config.toml
hidden_size = 96
norm_place = "pre"
norm_eps = 1e-05
positions = "rope"
rope_theta = 10000.0
tie_word_embeddings = false
init_std_qkv = 0.0668
init_std_up = 0.0668
init_out_by_depth = true
optimizer = "cautious_adamw"
max_grad_norm = 2.0
batch_tokens = 16384
doc_mask = true
dataset = "wikipedia_en"
Each number is 128 + 24 x the weight over its row's rms, rounded and kept within 0 to 255. Layers, rows and columns count from 0. The size above them is the row's rms in percent of the matrix's.

# layer 10 attention query, 128x96, rms 0.103, rows 49-63,112-127, columns 0-95
size [129 132 130 117 137 113 136 136 125 130 116 136 132 135 154  81  75  74  83  83  66  77  85  70  82  90  68  70  71  77  79]
[[185 154 106 141 116 153 125 125 152 117 129 102 122 156 136 155 114 156 120  93 135 110 128 128 156 114 199  93 142 127 111 110 110 151 123  98 110  89 122  73 109 152 127 142 112  88 112 156  61 140 173 126 106 133 128  97 100 161 141 142 149 124 118 160 110 162 148 133 118 147 101 138 139 159 103 120 139 152 150 121 120 111 167 135 104 120 154 162 127 119 164 135 148 144  98 126]
 [121 118 138 102  98 116 102 125 198 143 167 138 116 134 122 121 144 128 146  94  84 162 135 124 104 115 146 126 126 122 113 136 139 109 113 157 176 121 150 134 111 122 127 100 103 113 149 113  91 134 109 112  97 109 151 119 134 178 142 135 112 141 179 138  92 143 111 147 115 129  94 151  93 121 160  89 173 107 159 114 130 136 151 164  91 178 151 145 110 122 142  96  76 137 136 125]
 [104 124 101 131 113 127 141 147 134 132 127  52 148 170  97 140 143 106 146 122  74 132 106 120 142 105 160 120 133 149 120  55 105 102 114  83 121 147 137 132 110 128 121  94 151 117 126 127  86 162 143 106 144 129 147 115 142 121 129 135 114 167 134  90 115 155 117 139 117 148 104 125 101 132 130 117 124 159 138 156 126 141 158 128 137 199 154 168 135  92 127  92 124 109 132 166]
 [136  87 101 123 121 141 136 164 117 107 115 165 115 118 150 141  88 150 110 151  78 157 127 149 103 111 151 138 129 171 141 112 126 114 156  84 151 137 135 136  77 122  81 119 112 114 131 114 145 167 139 134 138 103 114 150 124 159 131 121 128  83 153 169 115 136 101 146 120 107 108 152 157  99 151 101 123 133 153 147 177 126 103 148 126 115 159 160 114  74 105 151  80 117 120 159]
 [ 79 122 101 115 165  91 122 139 148 118 146 101 176 132 139 121 144 137 130 156 149  97 147  73 132 106 135 117  98 154 134 106 129 119 110 141  90 179 117 141 139 139 172  98  73 127 130 121 145  96 109 152 140 134 103 113 110 109 116 136 109 158 147 136  79  93 174 100 141 117 134 132 156 146 131 129 126 143 120 123 113  97 139 143 104 120 133  95  89 132 109 124 137  88 164 184]
 [115 107 158  99 141 143 155 149 164 110 130 107 119  85 127 144 122 117 129  96 178 130 132 146 126  92 121 169 153 133 122 161 167 106 141 152 162 144 136 109 154 136 169 115 150 140 118 162 107  76 130 127 112 140 133 125  78 113 122 101 108 121 104 141  91 105 113  87 135 148 102 109 105 119  95 114 102 128 114  91 162 131 111 108 118 174 177 145  84 152 115 144  94 116 110 109]
 [151 159 139 132 171  85  84 107 128 142 206 160 120 119 106 142 165 149 162 122 131 143 125 159 166 139 144 154  98 139 130 138 100 134 150 116 125 151 111 125 142 111 134 118  81 104 140 114 134 140 143 140 126 131  86 126 152 104 156 136  97  71 121 105 133 121 131 156 121 101 122 144 111 178 122 128 175 112 109 138 145 158 130 130 122 135 156 127 155 152 152 115 164 183 141 137]
 [115 104 110 143 116 123 101 116 151 134 120 140  96 103 129 156 111  92 113 123  99 123 110  76 138 120 113  82 129  81 130 108 125 120 128 139 137 184  87 101 135 109  80 111 159 161 121 126 116 183 119 155 160 115 123 173 144 183 106 161 141 128  85 121 150  95 139 127 126  94 122 103 147 132 131 121 159 118 136 128 143  93 118 120 119 128 141 113  88 136 140  85 179 129 136 146]
 [135 129  99 136 143 136 111 162 110 164 157 149 110 110 140 128 164 111 110  87 113 125  99  74 106 128 101 129 143 134  99  89 169 143 134  97 122 137 123 158 133  93 166 158 129 136 147  88  96 133 126 113 144  77 168 123 127 128  73 157 103 134 122 126 111 175 134 108 161 139 119 142 118 136 107 126 126 105 179  96  95 152 137 104 135 137 133 163 109 105 154  96 104 113 160 111]
 [115 146  87 109  92 127 149 134 110 163 133 108 132 159 103 101  69 137 126 114 145 125 113 133 100 149  96 106 127 101 129 130 137  74 137 104 145  81 101 178 127 141  73 149 180 122 135 133 105 144 151 102 122 160 145 143 154 105 134 148 144 154 131 117  98 106 147 137  83 150  98 147 124 181 157 148 137 139 121 141 123 122 138 161 123 129  78 101 144 138 119 117  96 148 132 128]
 [159 146 120 121 160 168 114 127 123 146 102 125 130 166 153 125 104  91 150  97  93 113 129 109  99 126 121  74 120 146  97 122 124 137 138 110 104  93  95 178 119 126 157 138 110 139 114 110 157 169 118 162 130 156  94 151 167 130 138 139 116 128  80 133 139 113 165 124 117 160 128 151 112 143 118 116  77 117 143 134 140 162 105  93 163 110 141 155 150 144  99 131 171 136 143  75]
 [ 96 121 126  94 203 142 160 127 167 137  93 158 159 130 149 137 104  97 130 109 106  93 140  78 110 135 116 145 144  85 125 123 148 121  98 153 106  91 142 128 120 121 113  99  94 136 140 130 127 146 117 111 154 134 110 113 122 110 124 143 158  85 107 127  72 100  84 122 127 118 113 120  88 136 140 135 136 137 104 143 108 153 134 107 114 184  90 114  97 142 138  98 148 145 131 158]
 [138 115 156 100 148 111 121 119 103 130 141  98 140 123 124 142 116 124 176 128 167 121 133 138  83 100 140 141 149 120 114 134 109  97 159 112 138 168 108 135 152 135 124 139 138 153 142 115  96 171 146 134 161 125 105 111  55 163  85 134 132 135 137  90 187 132 121 156 163 126 146  89 144 154 149 137 148 158 148 110 113 140 130 153 198 118 132 155 113 126 145  98 123 123 129 170]
 [ 97 125  96 132 137 138  78 136 153 152 143 133 166  91 118 142 126  83 120 112 114  97 129 136  94 116 148 123 157  89 113  91 152 168 180 106 143 113 120  85 113 147 145 139 129 135 155 118 148 125 128  62 126 130 143 113 138 112 108 105 112 163 145 120 101 118 147 104 103 112 142 153 124 106 136 139 119 110 142 139 117 107 107 156 133  91 129  86 117  78  78 165 149 118  97  98]
 [118 140 129 133  92 100 108 141 122  70 153 122 106 118  82 132 112 123 152 162 105 125  98 136 126 115 140 127  70 120 123 166 117 144 134 182 139 138 144 146 166 116 163  97 131 122 153 140 122  89 115 106 129 128 129 145 100 128 170 148 129 142 165 145 111 104 148 188 138 113 165  84 102 180 135 124 152 125 102 125 121 107 116 170 110 146 110  84 132 139  91 107 115 134 146 142]
 [169 120  90 124 142 174  92 158 116 136 127 114 159  92 135 100 126 117 131 154 127 114  71 151 156 137 120  98 104 111 115 124 143 111 119  87 154 117 179  97 117 104 147 139 168 162 112 116 103 136 137 164 112  98 155 138 139 173 111 104 131 102 128 144 121 155 142 142 131 127 115 120 151 141 141 134 154 128 156 139 153 208 172 125 108 130 134 117 117 129  91 124 167 146 134 102]
 [111 123 130 140 112 106 120 128  80 170 137 117 181 126 108 106 140  95 103 102 115 117 140 166 120 121 138 130 117 150 142 128 131 100 127 138 151  75 155 149  70 136  81 121  92 129 163 108  83 152 164 121 144 152 107 103 150 108 117 182  89  99 127 126 107 123 115 112 141 113 114 136 143 141 173 145 123 126 136 141 114 166 173 115  83 132 149 157 129 157 111 159 148 131 112 137]
 [150 125 144 125 140 146  97  93 160 106 172 106 131 144  97 134 119 128 103 102 156 136 120 111 149 106 108 132 131 146 139 154 142 120 115 148 111 156 172  99 106 105 141  85 108 122 136 113 144 155  92 199 134 101 145 163 112 178 170 118 116 137 143 140 159 159 121 114  96 121 113 168 159 154 122 146 145  89 141 120 148 156 105 129  91 122 172  99 117 103 131 131 141 156 126  89]
 [102 110 129 108 110 196 160 122 131 117 132 135  82 130 177 171 147 103 136 163 113 121 151 158 129 125 144 106  98 109 131 115 155 137 133 130  99 115 103 154 135 152 123 136 159 109 108 144 128 114 125 112 131 167  84  60 118  91 105 135 115 148 112 153 118 138 139 138 130 138 150 111 123 112  81 140 159 166 157 150 107 128 148 111 148 170 132 139 153 122 125 120 106 138  66 161]
 [107 116 106 165 134 100 188 110 140 117 117 139 152 119 158 165 118 154 115 108 158 119 126 132 170  67 130 134 108 104 165 161 136 143 108 142 123  91 111  89 149 164  89 119 132 114 164 182 109 119 132 123 102 140 105 125 147 113 123 105 114 122 133 113 133  93 140 114 168 118 152 113 164  82 102 134 115 142 108 122 126  66 134 163 136 142 113 167 154 107 139 119 132 122 136 107]
 [144 165 133 148 115 132 160 103 168 163 131 136 113 132 113 104  93 168  84 118 160 185  91 143 160 108 124 134 119 129 135 132 119 137 116 116 149 139 132 168 114 154 140  93 112 105 180 141 136  83 133 148 130  92 158  71 134  85 141 149 129 140 112 114 160  98 117 162 130 103 121 155 149 119 102 140 104 151 131 124 141 137 128 145 131 107 141 131 142  78 159 163 164 126 155 107]
 [135 125 188 108 166 169 124 165  97 158 127 138 123 125 139 128 145 135 137 114 133 130 101 148 132 127 130 158 153 147 134 136 146  99  91 111 123 124 147 158 145 132 128 153 143  77 136 168 121 153 119 168 151 142 141 114  96  80 107 133 136 126 151 150 118 122 134  92 202 108 129 158  93  93 161 115 164 146 131 123 102 143  95 119  92 123 118 166 119 107 106 131 121 180 116 104]
 [147 143 154 159 162 137 165 129 132  98 151 139 129 143 133 165 168 186 150 129 151 157 100 170 134  84 128 162 128 157 117 174 139 108 120 153 110 134 147 173 139 161 152  82 138 129 138 161 127 102 129 172 122 150 103 120 117 113 137 120 111 101 137 152 110 148 134 100 125 144 133 156 142  99  98 104 129 102 120 186 101 140 110 108 127 110 135  76 149 155 135 143 124 154 111 128]
 [124 147 125 110  95 110  95 174 137 115 179 185 147 102 121 136 126 105  95 143  87 145 141 128 137 108 134 122 104 131 126 109 120 169 124 157 119 112  97 143 129 156 119 160 168 162 134 124 136 149 138 141 155 111 111 125 102 139 132 142 156 149 108 125 142  85  68 142 132 129 129 109 107 135 126 163 135 104 155 157 144  73 133 130  90  68 163 114 153 102  88 156 124 133 132 123]
 [ 91 123 111 120  96 170 127 115 141 131 133 105 138 147 130 108 127 144 120 121 133 128 120 172 155 100 158 113 141 113 141 139 141  97 120  97 127 116 171 125  79 110 106 145  75 173 125 146  88 169 137 116 120 147 163 130 105 141  78 141 108 112 124 160 134 116 134 152 189 135 171 162 122 104 145 102  95 116 131  98 102 115 105 154 172 103 119 130 144 152 160 158 140 119 147  95]
 [143 148 150 152  94 143 167 137 133 114 120 121 155 132  99 141 174 143 136 162 117 139 136 116 106 112 128 179 142 145 131 160 144 101 143 146  93 130 154 117 151 169 132 104 125 105  91 113 137 103 145 168  95 140  69 132  97 141 140 126 131 182  96 161 119 134 161 134 124 140 133 108 191  99  96  88 131 167 104 161 128 127 163 114  95 110 115 140 133  96 122 123 139 147 130 113]
 [161 126 195 114 125 183 171 120 115 145 131  94 105 139 138 136 113 128 159 111 144  90 164 116 145  99 131 115 151 174 118  90 144 119 115 127 117  93 119 137 133 129 121  90  97 137 135 126 133 189 139 125 132 100 130 126 122 128 145  98 106 119 106 132 129 154 135 150 127 123 111 136 102 127 176 103  85 125 130 159 119 174 107 115 163  96 150 158 174 113  88 136 143  92 139 106]
 [104 117 101 114 159 121 122 128 113 109  96 129 143 134 123 107 139 118 105 116 149  97 116 152  90 133 107  99 130  80 147  93  97 125 168 146 160  80 111 116 127 112 111 140 133 147 153  80 110  99  83 144 148 122 174 156 111 132 126 156 136 106  86  89 133  89 153 106 131 115 113 112 108 156 121 162 142 108  86 102 113 108 131 143 162 175 118 166 132 167 105 119 111 113 100 141]
 [127 137 119 116 106 114  97 136 171 126 142 158 103 117 105 143 131 136 159  92 151  92 115 132 137  77 189 102 143  87  92 122 121 141 145 134  97 164  96  85 149  99 146 136 147 129 163 148 132 130 181  95 138 114 138  90  98 152 127 126 131 149 188 128 147 134 135 121 167  87 154 114 122 140  96 137  97 150 126 129 137 150 140 156 115 138 127 124 108 150 178 112 122 114 150 126]
 [ 91 144 136 116 125 148 174 121  87 158 140 139  87 137 119 104 116  89 146 116 129 120 145 159 112 133 136 140 155  91 118 158 149 165 120  90 118 155 121 105 165 114 126 129 137 136 124 143 123 137 147 154 125 132 111 126 144 122  64 184 156 127 140 118 125 113 112 134 154 118 161 137 106 126 147 139 104 144 180 109 123 108  96 112  90 156 131 142 168 155 186 135 101 157  73 135]
 [161 150 121 101 102 117 134 140  94 153 125 136 104 124  92 104 109 116 113  94 122 160 147 151 116 128 136 118 124 101 122 151 137 144 127 125 125 124  70 158 129  85 152 148 124 135 136  81 128 127 129  88 166 159 132 159 124 109 126 130  95 106  88 103 129 107  82 133 151 101 131 102 108 172 168 103 167 177 113 105 147 138 101 176 118 128  93 131 139 118 122 154 119 111 162 172]]
# layer 10 attention key, 64x96, rms 0.101, rows 48-63, columns 0-95
size [113 112 112 122 111 120 103 123 119 108 126 101 121 117 123 132]
[[ 90 148 142 115 127 112 118 123 133 147 101 121 120 156 108 112 126 135 158 104 188 153 146 157 135 156 128 115 124 121 165 142 148 155 129 138 125 154 156 195 119 134 111  83 113  83 138  89 140 132 137 128 126 131 126 164  97 142 151 147 189 145 143 146 120  80 124 103 106 157 169  84  98 127 125 120 133 121 159 152 152  99 111 121 114 119  92 157 124 129 129 107  90 150  88 121]
 [115 169 127 117 130 121 155  99 128 140 146  80 125 142 154 165  95 155 161 103 123 148 122 126 114 136 175 127 136 150 142 158 113 119 144 120 124 104 147 102 168 115 148 138 109 124 121 135 184 146 124 141 123 121 124  82  98  90 119 120  86 127 118 119 167 193 127 145 117 105  67 164 143 135 122 112 127 128 143 168 102 128 119 155 150  96 124 115 178 142 142  76 140 126 117 111]
 [102 134 133 131  90 110 160 143  98 145 117 162 134 129 122 108 108 139 130 115 116 135 122 141 143  98 193 150  97 105  82 135 118 118 146 125 110 185 178 111 151 121 100 160 113 120 133 144 109 162 105  86 114 119 105 110 103 128 124 169  99 112 128  71 136 137 128 102 120 135 130 119 166 131  87  80 118 133 112 128 108 113 144 147 117 136 128 137 113 127  85  54 123 133 124 156]
 [173 173 108 114 164 106 133  96 110 101 162 125 131 109 123 117 158 172 116 113 126 179 106 141 126 108 128 144 119 113  96 102 110 123 123 123 146 135 163 156 143 112  86 121 113 140 145 156 159 183 154 142 154 122 160 123 184 125 136 151 138 106  87  94 137 148 143 123  95 125 131 128 131 110  97 108 103 133 125 156 119 108 133 135 121 144  90 130 139 112 140  54 120  90 151 111]
 [150 145 142 138  89 128  99 147 132 132 122 147 126 104  93  99 136 142 138 127 123 172 135 115 118 127 137 194 174 141 107 111  98 124  94 140 145 120 168 139 108  91 107 157  73 135  91 140  98 124 109 150 125 122 135 116 170 141 170 139 127  98 160 123 150 163  95 129 144 145 115 150 111 131 128 129 123 117 124 138 179 120 153 115 194 121  67 124 120 119 105 114 125 118 105  97]
 [122  99 129 142 138  94 113  90  91  86 112 101 138 147 145 144 146  97 109 158 131 108 153 150 175 117 160 126 139 143 112 134 165  89  84 131 139 152 165 108 130 139 180 128 109 131 116 124 168 136 150 119 121 131 142 162 113 164 139 102 152 144 103 123 142 126 163 114 123 141  92 116  93 106 151 144 125 146  76 152 104  73 126 140 122 130 139 110  90 129 153 136  93 138 164 171]
 [133 132 161 131  77 128 132  81 120 124 119 116 171 101 128 162 115 101 153 166 126 148 122 155 126 115 123 105  84  73 141 116 135 144 154 110 112 168 151  98 105 136 150 102 124 152 144 151 133  87 151  99 144 106 118 124  87 129  95 135 115 120 127  83 112 140 104 129 114 154 165  99 161 156 133 147  67 126 120 131 108 155  81 109 151 136 128 127 102 136  97 116 151 106 159 118]
 [125  74 110 106 138 120 116 146 126 168 155 120 104 117 158 115 108 100 152  91  91 135 124 137 135 143 137 151 152 156 149 129  88 191 162 110 128  97 106 125 124 107 134 141 132 114 147 130 144 128 110 101  99 135 103 136 184 161 141 128 115 144 141 118 119 104 122 133  82 139 138 102 103 144 171 125 120 137 139 111  92  66 161 149 152 168 180 126 103 116 100 134 130 108 142 162]
 [112  96 127 120 152 174 117 140 155 137 131 125 121 156 162 142 137 154 115 119 117 100 124 120 151 131 135 141  96 104  58 129 120 115 120 105 115 121 135 135 126 129 108 133 120 150 126 164  97 132 119 181 137 159 116 131 171 156  94  68 144 137 146 147 111 134 134 165 166 128 135 148 109 144 127  91 150 114 134  83 106  96 161  98 163 147 101  93  84 168 149 136 100 140  98 104]
 [148 135 145 126 137 146 121 146 122 145 162 150 128 107  74 151 179 143 130 119 112 107 130  86 115  97 126 145 100  95 114 136 153 133 111 127 116 151 144  92 144  97 109 151 178 156 148 134 106 110 137 121 144 135 119 105 162 169 114 160  92 132 127 125 133 148 115 116  97 158 117 132 155 119  96 136 128 145 181 143 126 120 175 126 104 160 143 112  59 116 145 116 134  73 172 141]
 [114 160  96 133 120 144 136 137 139 129 104 100 129 118 132 125 109 143  93 109 159 176 103 117  76 144 139 100 121 137 100 146 171 155 172 145 178 139 149 130 115 118  76 130 136 171 190 117 105 131 133 113 122 142 150 153 160  89 147 107 131  91 161 148 151 103 126 125 149  98 118 141  95 109  97 134 143 127 116 118 134 175  97 168  95 141  99 137 147 134 119 103 113 127 122 153]
 [110 108  95 124 135 140 116 110 126 142 165  77  99 111 118 123 147 135 107 115 127 110 132 195  87 143  89  95 105 126 121 113 167 114 102 102 133  90 116 115 149  85 129 133 146 115 124  82 120 155 129 149 114 141  82 109 157 105 120 154  82 140  88  98 132  98  98 123 163 127 103 117 124 116 129 167 138  78 165 135 122 142 122 111 125 123 142 106  91 142 162  96 129 137  99 119]
 [105 109 176 135 117 140 133 100 176 102 123 128 138 121 157 128  96 126 188 126 141 134 146 168 130 119 127 140 119  96 126 133 195 119  95 118 134 151 153 162 116 128 117 116 122 133 148 121 124 160  98 181 104 155  94 138 122 143 113 106 139 121 103 163 111 126 112 149  88  97 104 132 122 108 159 110  89 144 163 112 117 109 141 163  82 153 127 114 104 149  95  96 142 170 113 142]
 [187 172  81 146 124 137 129 112  96 170 135 124 115 127 154 115 171 101 128 111 124 152 133 135  93 142  77  83 101 129 133 112 141 104 130 116 138 124 104 175 143 136 131 122 107 122 108 171 116 148 157 108 158 121 117 129 122 175 124 110 146  85 128 150 144 123  91 129 104 135 119 145 124 120 140 109 148 137 141 170  87 141 170 113 181 124 120 155 162 156 112 108 124 110 110 165]
 [105  86  95 118 119 127 158 117 125 110 118 171 107 117 117 152 134 146 101  90 167 138 128 132 122 107 141 160 120 170  99 121 160 139 108 114 128 149 142 109 133 130 119 155 107 144 151 113 128 107 151 165 139 121 208 116  88  88 147 125 100 128  90 154 130 134 125 132 121 146 130 157 155 123 143 139 147 142 172 147 122 135  77 142 160 129 126  96  98  82 118 146 135 168 110  78]
 [110 150 132 101 155 121 125 146 110  97 113 172 145 125 169 155 113 118 146 175 103 152  92 154 135 164 168 136 109 136  95 154 125 163 143 132 134  91 159  95 123 144 131  94 152 103 149 142 138 118 102 124 119 110 128 124  82 136 154 125 160 161 161 123 147  81 136 130 123 116 150  99 135 116 129 103 163 152  87 138  98 140 138  80 128 126 125 118 123 103 108 137  81 170 135 177]]
# layer 10 attention value, 64x96, rms 0.136, rows 0-8, columns 0-95
size [110 107 118 100 101 104 107  98  97]
[[137 108  81 136 138 130 106 120  93 101 116 141  97 125 138 119 121 131 141 156 125 137 128 140 145 139 142 136 140 118 122 141 113 114 157 165 153 167 141  98 119 143 142 151 133 171 131 125 146 146  61 162  94  85 127 126 122 148 127 125  95 118 107 126 189 107 127 158  94 125 120  95 119 144 117 100 116 170 119  82 115 125 122 163 158 162 105 192 119 122 126 138 170 167 120  91]
 [125 111 119 131 127 186 159 108 133 136 112 150 126 137 124 130  93 135 103 155 144 144 177 109 165 109 157  81 123  87 155 112 130 129 108  95 139 134 108 125 126 111 141 134 139  89 103 100 132 151 149 103 178 126 144 143 133 115 141  72 163 139 156 134 150 163  84 120  88  98 143 171 146 134 127 126  96 134 110 107  93 161 162 132 105 102 110 172 145 136 133 146 140 103  96 132]
 [157 102 144 137 157 137 154  78 101 120 116 149 139 148 133 109 106 101 100 126 162 109  69  79 130 150 140 142 162 101 136 166 100 144 138 147 104 144 122 130 123 133 134 115 138 174 111 153 120 161 117 163 134 113 138 107 137 141  91 116 127 135 112 110 140 112 145  94  87 107 123 106 117  88 127 148  77 137 142 164 168 108  94 125 143  85 112 125 150  90 180 136 121 135 155 142]
 [164  98 142 152  83 135 131 130 138 135 131 120 157  99 109 104 108 103  89 104 145 108  89 119 142 147 130 147 164 163  83 137  92 171 119 101  80 122 126 140 156 131 113 124 126  81 122 128 125 158 131 129  95 125 175 129 135 147 127 174  91 105 111 123 140 149 160 141 129 112 143 116 129  89 142 149 128 128 133 106 103 126 131 127  63 157 108 114 109 123 172 123 142 181 111 102]
 [118 134 160 138 122  84 160 109 115 141 120 118 119 108  94 142 160 107  97 115 136 149 137 136 161 139 119 176 170 108  82 152 146  98 193 162 107 150 106 152 114 120 118 131 149 162 119 154 141 115 117 108 131  96 144 141 115 132 100 173 126 103 115  80 155 140 153 153 167 128 112 110 145 106 115  68 131 116 131 148 121 125 155 102  94 152 150 148 137 130 147 174 137 131 142 101]
 [103 155  92  88 119 120 106 159 124 140 110 132  89 108 111 115 113  88 131 142 161 135 104 139 136 105 136 181  66 153 119 113 132  83 149 139 133 117 115 138 107 137 143 140 156  89 141 106 160 114 158 130 130 129  65 139 137 133 112 162 164 106 174 138 126 155 133 108 155  82 159 134 138 114 158 105  97 134 121 132 145 127 134 128 122 102 115 148 158 114 117  99 164 150 104  82]
 [ 83 118 122 108 117 162 139 153 105  97 122 165 107 105 138  75 149 119 139 159 156 136 144 111 136 107 137 120 107 132 147 137 151 135 110 143 109 123 117 149 149 143 119 119 154 115 141  82 148 116 136 164 164  81  96 122 121  90 144 116 106 148 156 125 123 155 104  68 120 113  72 142 140 111 144 187 121 124 127 132 118 152 114 132 144 165 149 142 143 165  78 103  99  88 128 146]
 [107 145 138 153 114 167 146 173 161 125 182 127  85 107 155 116 161  97 137 103 113 101 151 119 114 154 128 115 154 161  82 156 127 145 101 120 137 169 139 105 116 133 133 126 155 123 150 157 136 155 104 161 134  74 127 156 145 137 128 162  89 158 141 150 155 115 110 147 167 131 135  91 109 111 115 114 114 154 131 174 123 152 112 172 122 142 158 131 177 144 112 126 127 134 151 122]
 [ 97 101 130 125 164 172 155 102 168 122 154 125  98 162 166  97 111 166 157 156 136 127 129 126 119 116 120 143 120 118 118 148 141 111 127  90 104 133 109  94  96 108 125 143 139 156 147 117  93 134 116 126 134 160 173 183 137 114 135 112 143 135 113 121 134 158  85 174 103 125 112 181 137 108 114 143 140 126 157 167 156 128 126  87 153 160  87 142 128  98 139 109 147 143 152 167]]
# layer 10 attention output (transposed), 128x96, rms 0.125, rows 0-7,64-71, columns 0-95
size [133 115 154 119 110 120 122 113  77  79  70  76  92  82  93  83]
[[148 125  87 154 149 119 117  95 114 143 155 157 157  82 130 106  97 128 159 156  91 119 140 105 165 149 145 158 118 123 109 131 120 134 167 130 101 110 113 122 139 157 175 144 169  98 148 130 147 128 129 122 131  98  99 155  96 113 139 127 124 124 111 130 137 142 141 126 116  96 108 157 116 131 151 154 152 157 101 102 118 108 125 153 101 127 123 214 129 170 119 168 149 153  96 165]
 [141  86 133 100 116 135 111 177 113 138  92 123 130 129 151 131 144 134 105 160 167 109  88 161 116 129 131 130  77 147 152 130 103 138 110 155 116 165 168 150 125 138 121 130 102  95  99  76 134 140 164 156 154 143 113 141 110  99 154 102 130 142  89 113 130 142 150 115 133 144 141 132 159 123 178  92 111 109 138 135 162 141 103 120 103 138 149 146 177  96 128 136 158 137  77 163]
 [164 125 151 116  91 170 171  87 121 110 176 139 132  90 130  95  72 114 171 153 116 135 110 126 107 131 111 135 129 135 140 121 143 121 171 171 108 139 102 152 113  97 125 114 127 137 146 151 108 131 128  96 144 167 105 118 114 142  78 103 134 132 108 157 115 168 130 115 129 113  96 136  86 170 147 138 101 126 154 150 159 106  99 114  92 125 134  91 148 105 121 148 148 119 122 102]
 [136 162 138 125 109 144 136 114 100 111 162 131 121  88 143 168  66 103 136 103  89 123 112  97 129 139 116 115 153 156 127 134 130 109 157 152 111 158 114 149 129 125 108 146 133  95 121 101 128 148  74 183  78 104 145 120 105 142 130 154 133 144 143 139 138 155 122 135 176 122 139  94 126 118 147 178 118 153 104 142 101 144 127 147  88 125 114  85 101 100 161  96 135 150 146  97]
 [129 134 151 142 157 184 148 115 141 148 143 111 128 101  76 126 130 113 138 147  82 155 123 148 161 123  92  98 107 112 103 149  93 147 174 122 121 125  87 124 118 131 123 121 136 126 146 130  98 138 104 156 131 126 152 131 120 150  85 160 161 132 115 173 161 131 105 154 154  96 149 115  75 139  77 114 104 104 121 127 107 125 154 176 116 113 127 180 142 141 149 138 134 168 136 124]
 [114 145  91 152 137 115 130 143 141  87  68 110 136 123 181 178 143  90 120 144  99 146 103 113 156 129 113 114 116 100 123 149 126 101 147  80 177 132 104 120  86 167 111 118 162 109 121 116 108 150 163 139 139 186 122 131 119  94 118 127 123 127 130 111  92 112 147 128 134 104 166 149 123 160 121 121 132  75 132 166 135 133 115 149 132 115 125 187 132 145 141 125 149 117 138 124]
 [125 133  98 151  89 104 142 151 149 116  57 159 120 109 144 134 107 134 117 166 164 140 108 109 129 112 112 133 124 101 144 169 145 136  99 116 164 137 129 112 133 169 124 115 153 160 116 113 166 123 153  84 145 140 132 100 108 150 164 121 133 147 146 100 104  58  71 114 131 130 108 165 172 118 182 117 133 103 147 128 137 141 139 130 134 132 152 146 119 130 125 127 105 149 112 158]
 [136 189 122 154 116 145 138 126 124 132 134 179 152 109 133 111 134  91 147  92 115 148 153 123 144 189 143 102  99 139 105 126 104 154 128 123 128 138 101 102 109 142 132 131 141 106 136 153 164 149 108 124 130 130 151 151 104 177 155 143  85 135 128 173 128 108 108 167 148 143 154 122 160 136 103  96 157 150 155 115 132  91 147 138 141 139 145 132  98 185 119 126  84 138 106  86]
 [153 111 104 157 134 133 141 129  94 155 150 163 122 102 117 139 155 176 117 143 102 159 116 137 128 115 149  89  80 129 151  51 135 153  90 138 118 171 167 140  95 122 117 128 117 127 136 184 134 143 105 128 108 112 135 109  60 123  98 118 102 129 156 123 138 107 141 125 136 131  70 132 121 125 108 122 121 100 123 100 134 100 109 162 156 144 127 141 126 146 144 158 102 147 119 112]
 [100 142 108 126 129 139 105 112 175 174  98 136 106 152 100 140  85 120 119 114 141 167 104  95 139  97 164 145  86  99 117 122 116 140 144 105 125 123 103 123 127 125 101 143 167 118 142  86 115 159  74 140 174 136 125 105  87 110 124 118 182 130 133 149 138 158  78 123 105 142 137 152 151 133 156 134 100  94 163  91 124 127 147 128  98 126 143 126 112  87 145 141 140 115 101 143]
 [112 101 112 162  89 128 140 101 102 117 166 199 147 138 147 101  91 112  95 125 112 124 109 115 100 116 151 128 145  96 166 167 124 143 124  95 167 132 171 144 141 121 169 126 136 131 134 143 139 158  90 139 168 121 122  89  66 127 114 162 113 129 123  78 116 129 123 121 121 114  91 163 159 126 127 129 110 152 118 143 150 144 112 126 127 163 174 147 123 135 129 127 104 145 150 141]
 [153 111 129 130 123 171 155 136 130 171 187 161 165  59 118 117 106  93 104 100 127 154  40 127 150 140 131 131 138 160 121 143 128 128 115  75 157 118 102 160 141 139 130 134 139 142 125 122 113 145 127  98 122 107 138 104 109  90 156 169  98 122 100 124 102 136 143 150 144 113 143 135 149 115 116 149 128 107 115 155 130 150 136 171 114 140 110 126 120  89 127 132 105 108 145 134]
 [160 138 150 100 151  86 154 122  98 176 131 113 101 125  96 130 161 151  97 132 162 128 143 113 123 133 141 150 162 131 139 117 124 107 151 150 127  95 132 141 179 122  86 187  79 145 124 111 161 135 119 116 124 103 147 146 149 112 110 178 123 130 103 145  91 153 115 153 132 134 128  91 158 153 124 135 103 123 149 120  99 166 143 126 109 103 154 108 122 172 105 149 151 110 173 111]
 [112  83 137 112 147 163 142 143 123 102  87  64 135 118 149 127 125 108 138 135 122 124 130 124 149 142 132 153 101 103  75 131 147 121 162  80 154 109 149 108 140 129 137 117 123 108 145 108 139  79 149 133 151 192  88 152 115 106 131 135 114 101 104 146  97 139 138 121 105 138 158 132 126 103 119 148 129 123 114 114 139 115 159 162 151 123  75 165 163  67 123 108 101 139 108 141]
 [118 148 115 113  95 108 117 130 130  99 117 162 155 144 133  80  90 128 128 161 119 148 104 109 114 117 151 129  93 107 137 189 105 123 150 116 108 126 124 108 179 128  98 126 162 123 122 116 104 131  90 147 162 106 103 138  52 165 140 119 190 151 162 102 135 138  68 114 117 128 134 124 149 135 137 139 119 165 131 120 136 150 127 113  93 131 139 153 149 118  95 109 136 113 129 146]
 [126 178 116 118  91 166 161 162 127 112 170 132 148 164 136 132 137 104 133 126  93 147 126 143 146 166 145 104 104 137 125 149 113 161 130 156 149 140 121 127 112 125 128 155 145 119 104 154 143 164 117 147  96  82 129 125  77 162 123 128 139 135 177  98 131  72 102 147 153  93 163  86 179 128  87 130 121 146 125 133 135 130 135 158 120 137 157 119 144 122 101 101  99 134 159 111]]